{"num_hidden_layers": 10, "num_attention_heads": 2, "head_dim": 64, "vocab_size": 8192, "norm_place": "pre", "norm_eps": 1e-06, "positions": "rope", "init": "normal", "init_std_qkv": 0.0525, "optimizer": "muon_variant", "lr_mult_up": 0.93, "warmup_steps": 0, "schedule": "wsd"}
Each number is 500 + 50 x the weight over its row's rms, rounded and kept within 0 to 999. Layers, rows and columns count from 0. Numbers have three digits each. The size before them is the row's rms in percent of the matrix's.

# layer 3 attention value, 128x160, rms 0.349, rows 69-109, columns 80-159
098:409509510393501526611623497546497521518522461481600572569547470564541461434513483546480410544409483531417553517503531442566487440547498538570389524460436513521467490471436444489509536496521533467538525464491544457515413545553457497507461513
098:547560450476431372472521488503477596507485475412453485568554517401534531573489460532521532589537535481490538547579516463567541510455541475540478493491575499569488478501450542409526476392431419605609467498552536504503559500526606512433557541
093:548443561423449558420473433466471485494427498525456429461455396498501428512550505579522440531417482426543503469493453550448455461524533529489458539540488494419547487514554567469407439462435549419453563476470513536506413447507487501510440548
104:403580549539474509546529411527460413497485525478484538444602570477553477483500474520505613499467503521415489467576527410493453475444474514423535504433548439412508566516479456606525452507380556477465461554516481449478435524467483490441477482
096:537529474434520567482477556552578492588554476437552426523486428414536474395548454477528514543467471560510506536476546503504463458460437551464546486512483519456561493448505363614416451498470474507589466590482509431464476436697556474537481505
098:540422497548444526529488592476503487530479574528499512420452464513538443444443631515542492510524528493586542484514499458423524493460456611418558513505533554499439520438501466462550495503421442518526506531468529489459532503503526425417509546
086:469417497430384535499518539592510621486447517499507534467458632472449531451505529603528449516465516514417490406499533610544523528504531493521509441517466464447464487464460587487502479556472560506433422519429435436421455493584509594444431500
090:460572457493447399534398465472533442479490508448500457450594517513490460557458501495539392508541552574495505579542444423513448542636541483487475476506532524527504468515459537499446590490537481465517440477437494512526512459557501574459450451
096:545471473455626488528572552454556507424488554506455576449445453540568427490390594411464601450513404475481461456549496545522502473470433415468546545504496615518455492514465521540557537548585436483508545504533500491539489442476584407421510459
099:465502505421542514630457467539535615517542521500450444456510499569552553487440472520419504442444514572519528555487530474508601559406477492447494457558477482568498534464494425506450512557490457467526531431546526530509543594443493671477486512
095:411554554379586519546485525368570523449519485528515558466491434489544536520489568551408519491542426419512554494469606508462474493484534591518444495512554480513599437520415513492583570508527469492521504463489427515482563518500434531546462512
097:488538537554448489417550498389349557547495419442447509506500465473571520481478451510503469544447529488482568490554490544531513504517505587506534479391599563500591526622463510600522616566511442560585469550477478537433469544481586486553477461
097:504592454491424529537499418488532538492493476523475511532525484399569410528605487446536443354496512481573451549513471447532508510463613475512524508471525525544458545533501432523464566542509458469454509435597498469418564457470585477480600422
101:437472537457558510522467501496433528453466514545448544570602489484538468498478468442534541435406494417460498407461544465461591511477480489488411423510501485532515529390483535480530555437525400460545455473397470518526533509507567476470460462
092:522575430589487435584504517422578458520494496538442470481482579524620469508499469459442510550560457436494513411442450439446534420471504396400515408466560458559468445600538472500471498473494507496599475503426485480444508525410509470468424461
099:547504471491622514557459522577446402425558457524516568440532480545471497507484535516523506496575495501579440547555501525619568453546487564485394580522528432531471450482484599478493444442449494509528464515516438455371505486521406495506543554
099:563486490414511458606521493533467480518482479476499475444512421488397533503521453453454533432437524457438483529466554500489504537382512537506464552550500505447490568576521532510533593435468574540596470450528419459538523447463571473437463526
101:505453496496465504461594510495475581450455631550601492459468368485509562491515466540514504461579584516471580500478430360515497464548500521377513404566483601535513544507554564550538516492501531474475502595486478461517500553489480557502461588
091:567529575548498479566530401492458520465516446523464509562507457433449488455504542474473487538492518460410401486539430507578518412430492567562535515569468462479544489421551565449480418460599548533504420455577577395438528600568534482463489574
090:535523448581507430551439504538498521551526510552447414494470468524506572456556476445478498568507537476388492477549425530472585519453446519456582479531475536510513538505449566560572559543458516487401502471495479434462479523530385573474499450
094:474537532491399520512520487485494569566519533490487584458517469449490512487420537537415546476516502463511478529550496444618479539534541523481516572527550453425392547609499500467520474488504505438477453515476551512514515588540580513581507536
093:414559447477537539490533518492548446433481475524535565552541434437515500362530444473536500575515430580596489450584434463438559389464472467476496563582529401488597511482479502408553579499501515583440509481515543460573516498401520508458531474
089:528455585542508557548571540536468473433478594532503484486523464519500482490515527454469511524384532439593484548484435538520460489431465501510494497507456432480464501508568421445474505574405586560491569483407404429479523505521470456477447481
096:430472524527546427386455411471532527492509442578432540443508464449519508472513477559462450519445543501538543429426513508480527415469557465502478503481420491522491468523427526554541439570531494525538504429460463523542517532560497443513433452
086:446454409518409459549535508498368453393535532482501470473480505525475452426527450556443496498538534486527527460506539569531427467509567475638472504435495522583507487453513578519482501486504532471486506491561438492411455488488432359543528419
099:459579515554459460487473519444463537506525460437480460466555481555351535473535523497465482507483566496504486486478500491459433528497453471475531453493456545563586481499475534548528470452524403494522567468448498448411475439438549481498510571
092:483516523484409503443482395618564416478455468493574608467577499568442534573445597493436492517528475601476471519536564509420477499480495564436395495416478529464534513545443484468485550521479489505542577498554549565553508458506594503519547494
094:506428578510575498418505570458513509488505406459476474460486579520562576540490537396477550574533563526548540525487551523500527527499448553557500478516563514459551531435537448522617431475524562487442504528559556558457581438528468539454448433
097:493531475450453551562495445546402536594526540545489547496430555552490548575537576527507552564505556474631492510522538417496495555608460554410579520539430465474550531490489562538531490509511577502593451458549463509517571484468547511527419460
092:528544445492432570573514548543516539569513495490570485436495523462500415504502527609465547554499555488488558462526519499596529438383536473530615538485451521510500494492524581473469503511553490464500481451504481447482533446461369446606577505
097:443461438473562488505471448541480452522512526524535427429548427503536488429500446579490528464511499518561505487461550599461472547453506476546490540489512505516439540530511506491380518563562421480577469522411429448432501542476515562532463529
098:461548455449453398543611539497546550564546562506459510515436497425460489516416473522628532501512565435507477525444501541545379498519472560477417587410415537499540477472532446522563549517496539461493558576517471484553485535443487532483517473
097:508480404490483513500472470417506523508497537562465578497497377541577500523475489512504456509542542541477428446526500484546397550539505504469535487520485490523517498449557498497409436378444505416539475316519566495465506514450507509629497484
097:477529429544526471389570514546490462485447442471482503569478481496542482465486499437512466504468609498444474475465525411497497535508428499572584490516423531498445457402473502526550501500394514526472457461624504533554526366472417563475455489
088:539507568480474585577456579513519520437428419517555536412457465494474450450549559414481478525444521510517399517502459469429459556510503506462507504522545550516519493497438481439582451485486571614506602611529435525535494479556383578533488472
103:452510491464533471550435526526445488562584542469513586499551501495503535369555536575467521470545558453402499522449466517458559608506524494506567435622546465525555556502520534525442514473446656455480497520524447586454622449463459545397553501
100:504554400455392567553539418478402543463519524496478432428535441484494492491423641461438494503513419400526547536497523538468490480476513458447469482538483562476453511518434489560570521467532506522485497493430626513510495519529412543517521549
091:499443534445478510521533442458650517482409516514495418582538464498495610537571551498525560492469438525518526493565587478534594464574449475458548470469492476505480483480593398461446467551520531538565451458439486425400476589506491467456533477
093:464579468537532559503487458527565444578442597515517624452466384514459374543529434505556457463524491595419532512528445463524625487447472467460495570512468459453404504468506528526487496509491625527583505531541511518472591534509470417494413482
096:440525598565573531456520397453552497580461531565567467478489494504424558536514565480504576451495576414534543574534536446463516523514557459567490441481596561446625423493449455501464438520512461507570566547495466472439492506580515519577477463
095:525486482473471512540555523594509512566520522493495512481444547591532433460527532474469596440442461506541494530458547540531503470552598457521575535530443608385531460461457488546553403510539461586571502567528412531599465417479579459455435499
# layer 3 attention output (transposed), 128x160, rms 1.42, rows 69-108, columns 80-159
102:522535522476540530497547511538511466557512443489578482501485476534480501462411499500485439476497573621560576450399540499557448455428457442462452415482608480504530500502538581500456494558569533433527502565479494516541438511547493499434580493
104:429504444552521427472509582539481612589497505440552461618532511447500513523532469504557485587445584488498542528606539453523566485425501516479516421538493459544516467491474535573473486433524458511509441493504568450488572440548479531402551582
101:534506599507488524417478419489480450516423473526436515418475458540488582500482559567508442434500479408461470420553477520509485513527509536551526546488465534463589430514494600485462443506446509396508525486500468525562396498444555448396506463
110:465534554306507456563541510547512488478476576514537467399608519462537516490489496499479406479478570537415457486498520529437483515469488508391567468407535384482524528492522478533473421585486496501503593491558476397367468550446495483505529526
101:563493514489476517501453453525556490548435486451396508497600583518514468417495635541597369470552494476490552502511521563517574518499409506527562454503519592450577485522448457575420429493499496552561540486467558502507536459572576494488399478
101:543507477434404483512440472407540451512456557539430560491481429512414610366483543481535540508489507530446579478517483453487531528424531521488430571510624635499402508511538491518453457468495420543533491477513515456463527448524492524485527455
093:438495482525406482462466580481570526499493528582481507412456508481522523480515508562465481417482508543450436469482492637611536469514505482461487461527556483496535444533471562497478481527462507484506522434477460470437491441630543602537538492
094:562493467496434466491557604491481526514506516475499482592617442518484461551556487486486478521562556523467468550467411402456507482476492466575567397396444415507431485470469418478448522488608548522428468508485444431581458472551482584437495551
104:469574470467550443500611485456512539463497557578488609558511402486489367532475516399476585462393434507508595484512514565528457488457508535554504542562558570465422503470456483470483537586556482431517527461582475486542444459502546565485493496
104:477514434457548572475503421583471554552524559546442552493504519467538534512448505499514445467463557587515545534440463494553542547467523516516548528585523443501511480570485433610545487386594433531477444451504540536557578591511452578514497494
101:509555548454581412529444504409568474528539479608489426504489459426515469478488450550445503446580458505525550504481524457400473519487536427530436534545487495496563582453498501508552476449516444430447461582513487549448524593538500549475484525
105:470534494551514520511534632362500485560504465537504492525520509432492505443480415502541434563431522524479446496558570406394525455491515466429467470432588563450541503561527493556581569485521539556473532558462523398425501450517584517543521456
099:448511446469584486441510393543513541513487452534576501542523405498497431543604527427564478421505512532543467536519555391550568555497472508534476483514565508500527476592520558476497556544467548483374408434516522394516566456555545439443497535
109:443474580520471521476505556443473485533497558519509431505431477449555512501511427385514361394467495455513509422455530480467521511475458415461481442466480480521548489341581461532480584409605418399553545534513427515486433499455548504542500439
101:510550431598567512552590407534495456519542469532399479528472493470605491590461523471500444494522535450457548488431581501425508484580572572432490531423463454532444495451432439460483453412596530513547379469455471423512514496476524443476495494
104:529532508490490402500476526607439501431486447570417545571484423515513509390520409557503569552491454460498572469576455480535550480434488470488490475469527537500524554534566561536474456465471483514504546483582449430447441508526449550465488616
110:457539446467601418467575568433459440457469480472470545444505567556461503514535479562480473378488606520503525474598478523528550519476493534533480527569594476490489435436522578476462670489533527544560540470541409516474545520506560481431475464
107:549496448547446485478607541426494495465471556567516516486573582518480462526490562605450530473537559495466425464556468395488535506508521567439444454570569591550511451455479581474431465479502509547509454632503529449538498541545472570435365481
097:509484556602515424544478411486430599456482447456454486466468462420465518409461544491538498535498527603478553458491504569516466489491537569497475499542471414444563593474585542514456479469476553477513416550566441378542490541472486491519579539
098:497467456567585496551505463566482546527525473531462478397457381561553575533556454401461561508477499474438487550610426486558573447514450551452469539486594478522404497491536459551578542484522534514456610462466454450524492533482452588512504506
103:504504534459475432512458582469512547540473535576548514432463471425468504525366498457415486568504575526540419444524497443563437556518558541528591520508463432418498468526533507533562424480524551438482469511469538470490549490525562468543593415
101:521478457502509524493515439391581451429477518499552552574477471425515535447522441560553503546575479650500521505492375514515526476485469524481508433494471401519515451387436527545527539461541368452554484445508442517528542587386419495458469511
089:473597587470556544469527452616511456544474529566397456522552498499480571524437543543475527447494473422590528482518507452559489539510518476495578492491489494486423559518532546522406565475479477503555477572438409499471458485432504389477544539
102:552484507590472448498488416442470457532518382488428516437466406438497600561554539543434487453459506487543459502361575520466473482440578562477433474512525478510525495437456493461545478487486440546543493481464461482513512422586539512516468493
091:452409530477396499594536461596425452624486448566507479435551400506473441507436432555474642420475445496526456549474554561448449490518544490500502539473525471444495491511496590504465487553519522528460425526508470530468455419441492468522524509
105:482605459530502428511470518449485501485559539503482525440534538581362513423556515489542434516410557534477499551439491436448493465452559503443592469464399498523478534521609522470538471486474432522421578480413559519438453517493573442385469501
098:543500447440465443530526556550492488431525496510578505501509531556485499485560484517477480526597540536529443600562496432490513543396446420440475473441445550473588591519491479508513589576419486497506552423540516589420463528503523470548513518
101:457552522466547536440458550468465555438495442438476427526535574470457526495497480417508604535577583466466451447512529510482497456442578512579455600514501541433517634443482528502507419388532526454523478505550520531454530520548478585500491417
105:619573466431515607508508553496547437540534536513635508464449549528536631524517496506511474606515497418524451481506532536432592534534523511498469500535479455506447449486540493526425457644573549498546500560607486424524628566523561602507459497
097:516413446528540479556411487551530538516425451546586471387499522503478493479512474593556588476500541518522525441506491549458492479534605564490610487541485593455496502477554616543416489591509457478499455541501479442575636567477455429491521494
109:500548454555558524493484483520477547577482480550527474425516499454534528471514462552434541396513489513564415576395476449488471508499413433490500370479450529528511534499502423479558507450520480591552455586415505431402445525458552550476453555
103:443573523413506428387493448433580460564554533524405462508485616544449438539473510543444485478478529523564543569482493484550518513496484500393438530463531527531520399553525566518456571548567513449464522542528565596584544411428532529452464594
106:590409441576557526562474513507503458546542457504502527534548430623586498603490504446487536447448540509547359520501459422496532550502466499510465530492559504541531455552556533494521401458478487516539506399498510458559461483470528441513513479
104:493549454441523515460519621538456486489466491376449448499477463476515513450514525476571562432433612460507442502559491500486469471484440489548416436617563435486468534500414534510461492596466431547417451484575528533533534522522502532435521505
093:560562521527442583513495541569550500434447457564462474347419573456440408437512545465537552553504499553566492536567474490503441525512412411424495507553572529482561580414509467416446456540514542447528498584503489585510484560461443557509440483
108:510456504488452470530442546498497469468553616526492482421553518426497568452496527503505512439444519465489393439500385429452507517520578521514517457609522464591544489554502454484653587521464488535488563484525507527502536554505479573488477485
111:469613474437449541567481489444464502449508499500612595434448481453470488507391525434536543488463472490581530512546554497411540501468603429503458480502483539437455468401507497532438478550456494504479584481512548525471464489564387456414561556
103:440530450550482516465454484419562547497486562570456465548563521514517506530472552489437471484535473524533563446528580472589513402500535462499526475480538491478512429511583505484536484510476519554604438466455544417435512540542480513496573441
102:589544536543522505503531497532378448539353460514437481492511460509445377573471445503491485507415578483524530453425395486495535587460545467530553479500532437510434515477540455529467450566547567534449476544494462488545551567462481562532484582
106:553499557502516472414537480521529469437572565519462497439507543567409476561598529466494584443510533461523514539498473611462506545426542490537439463466557555475473462453493477372469477463443449565494533609475531474473543494584559584516450430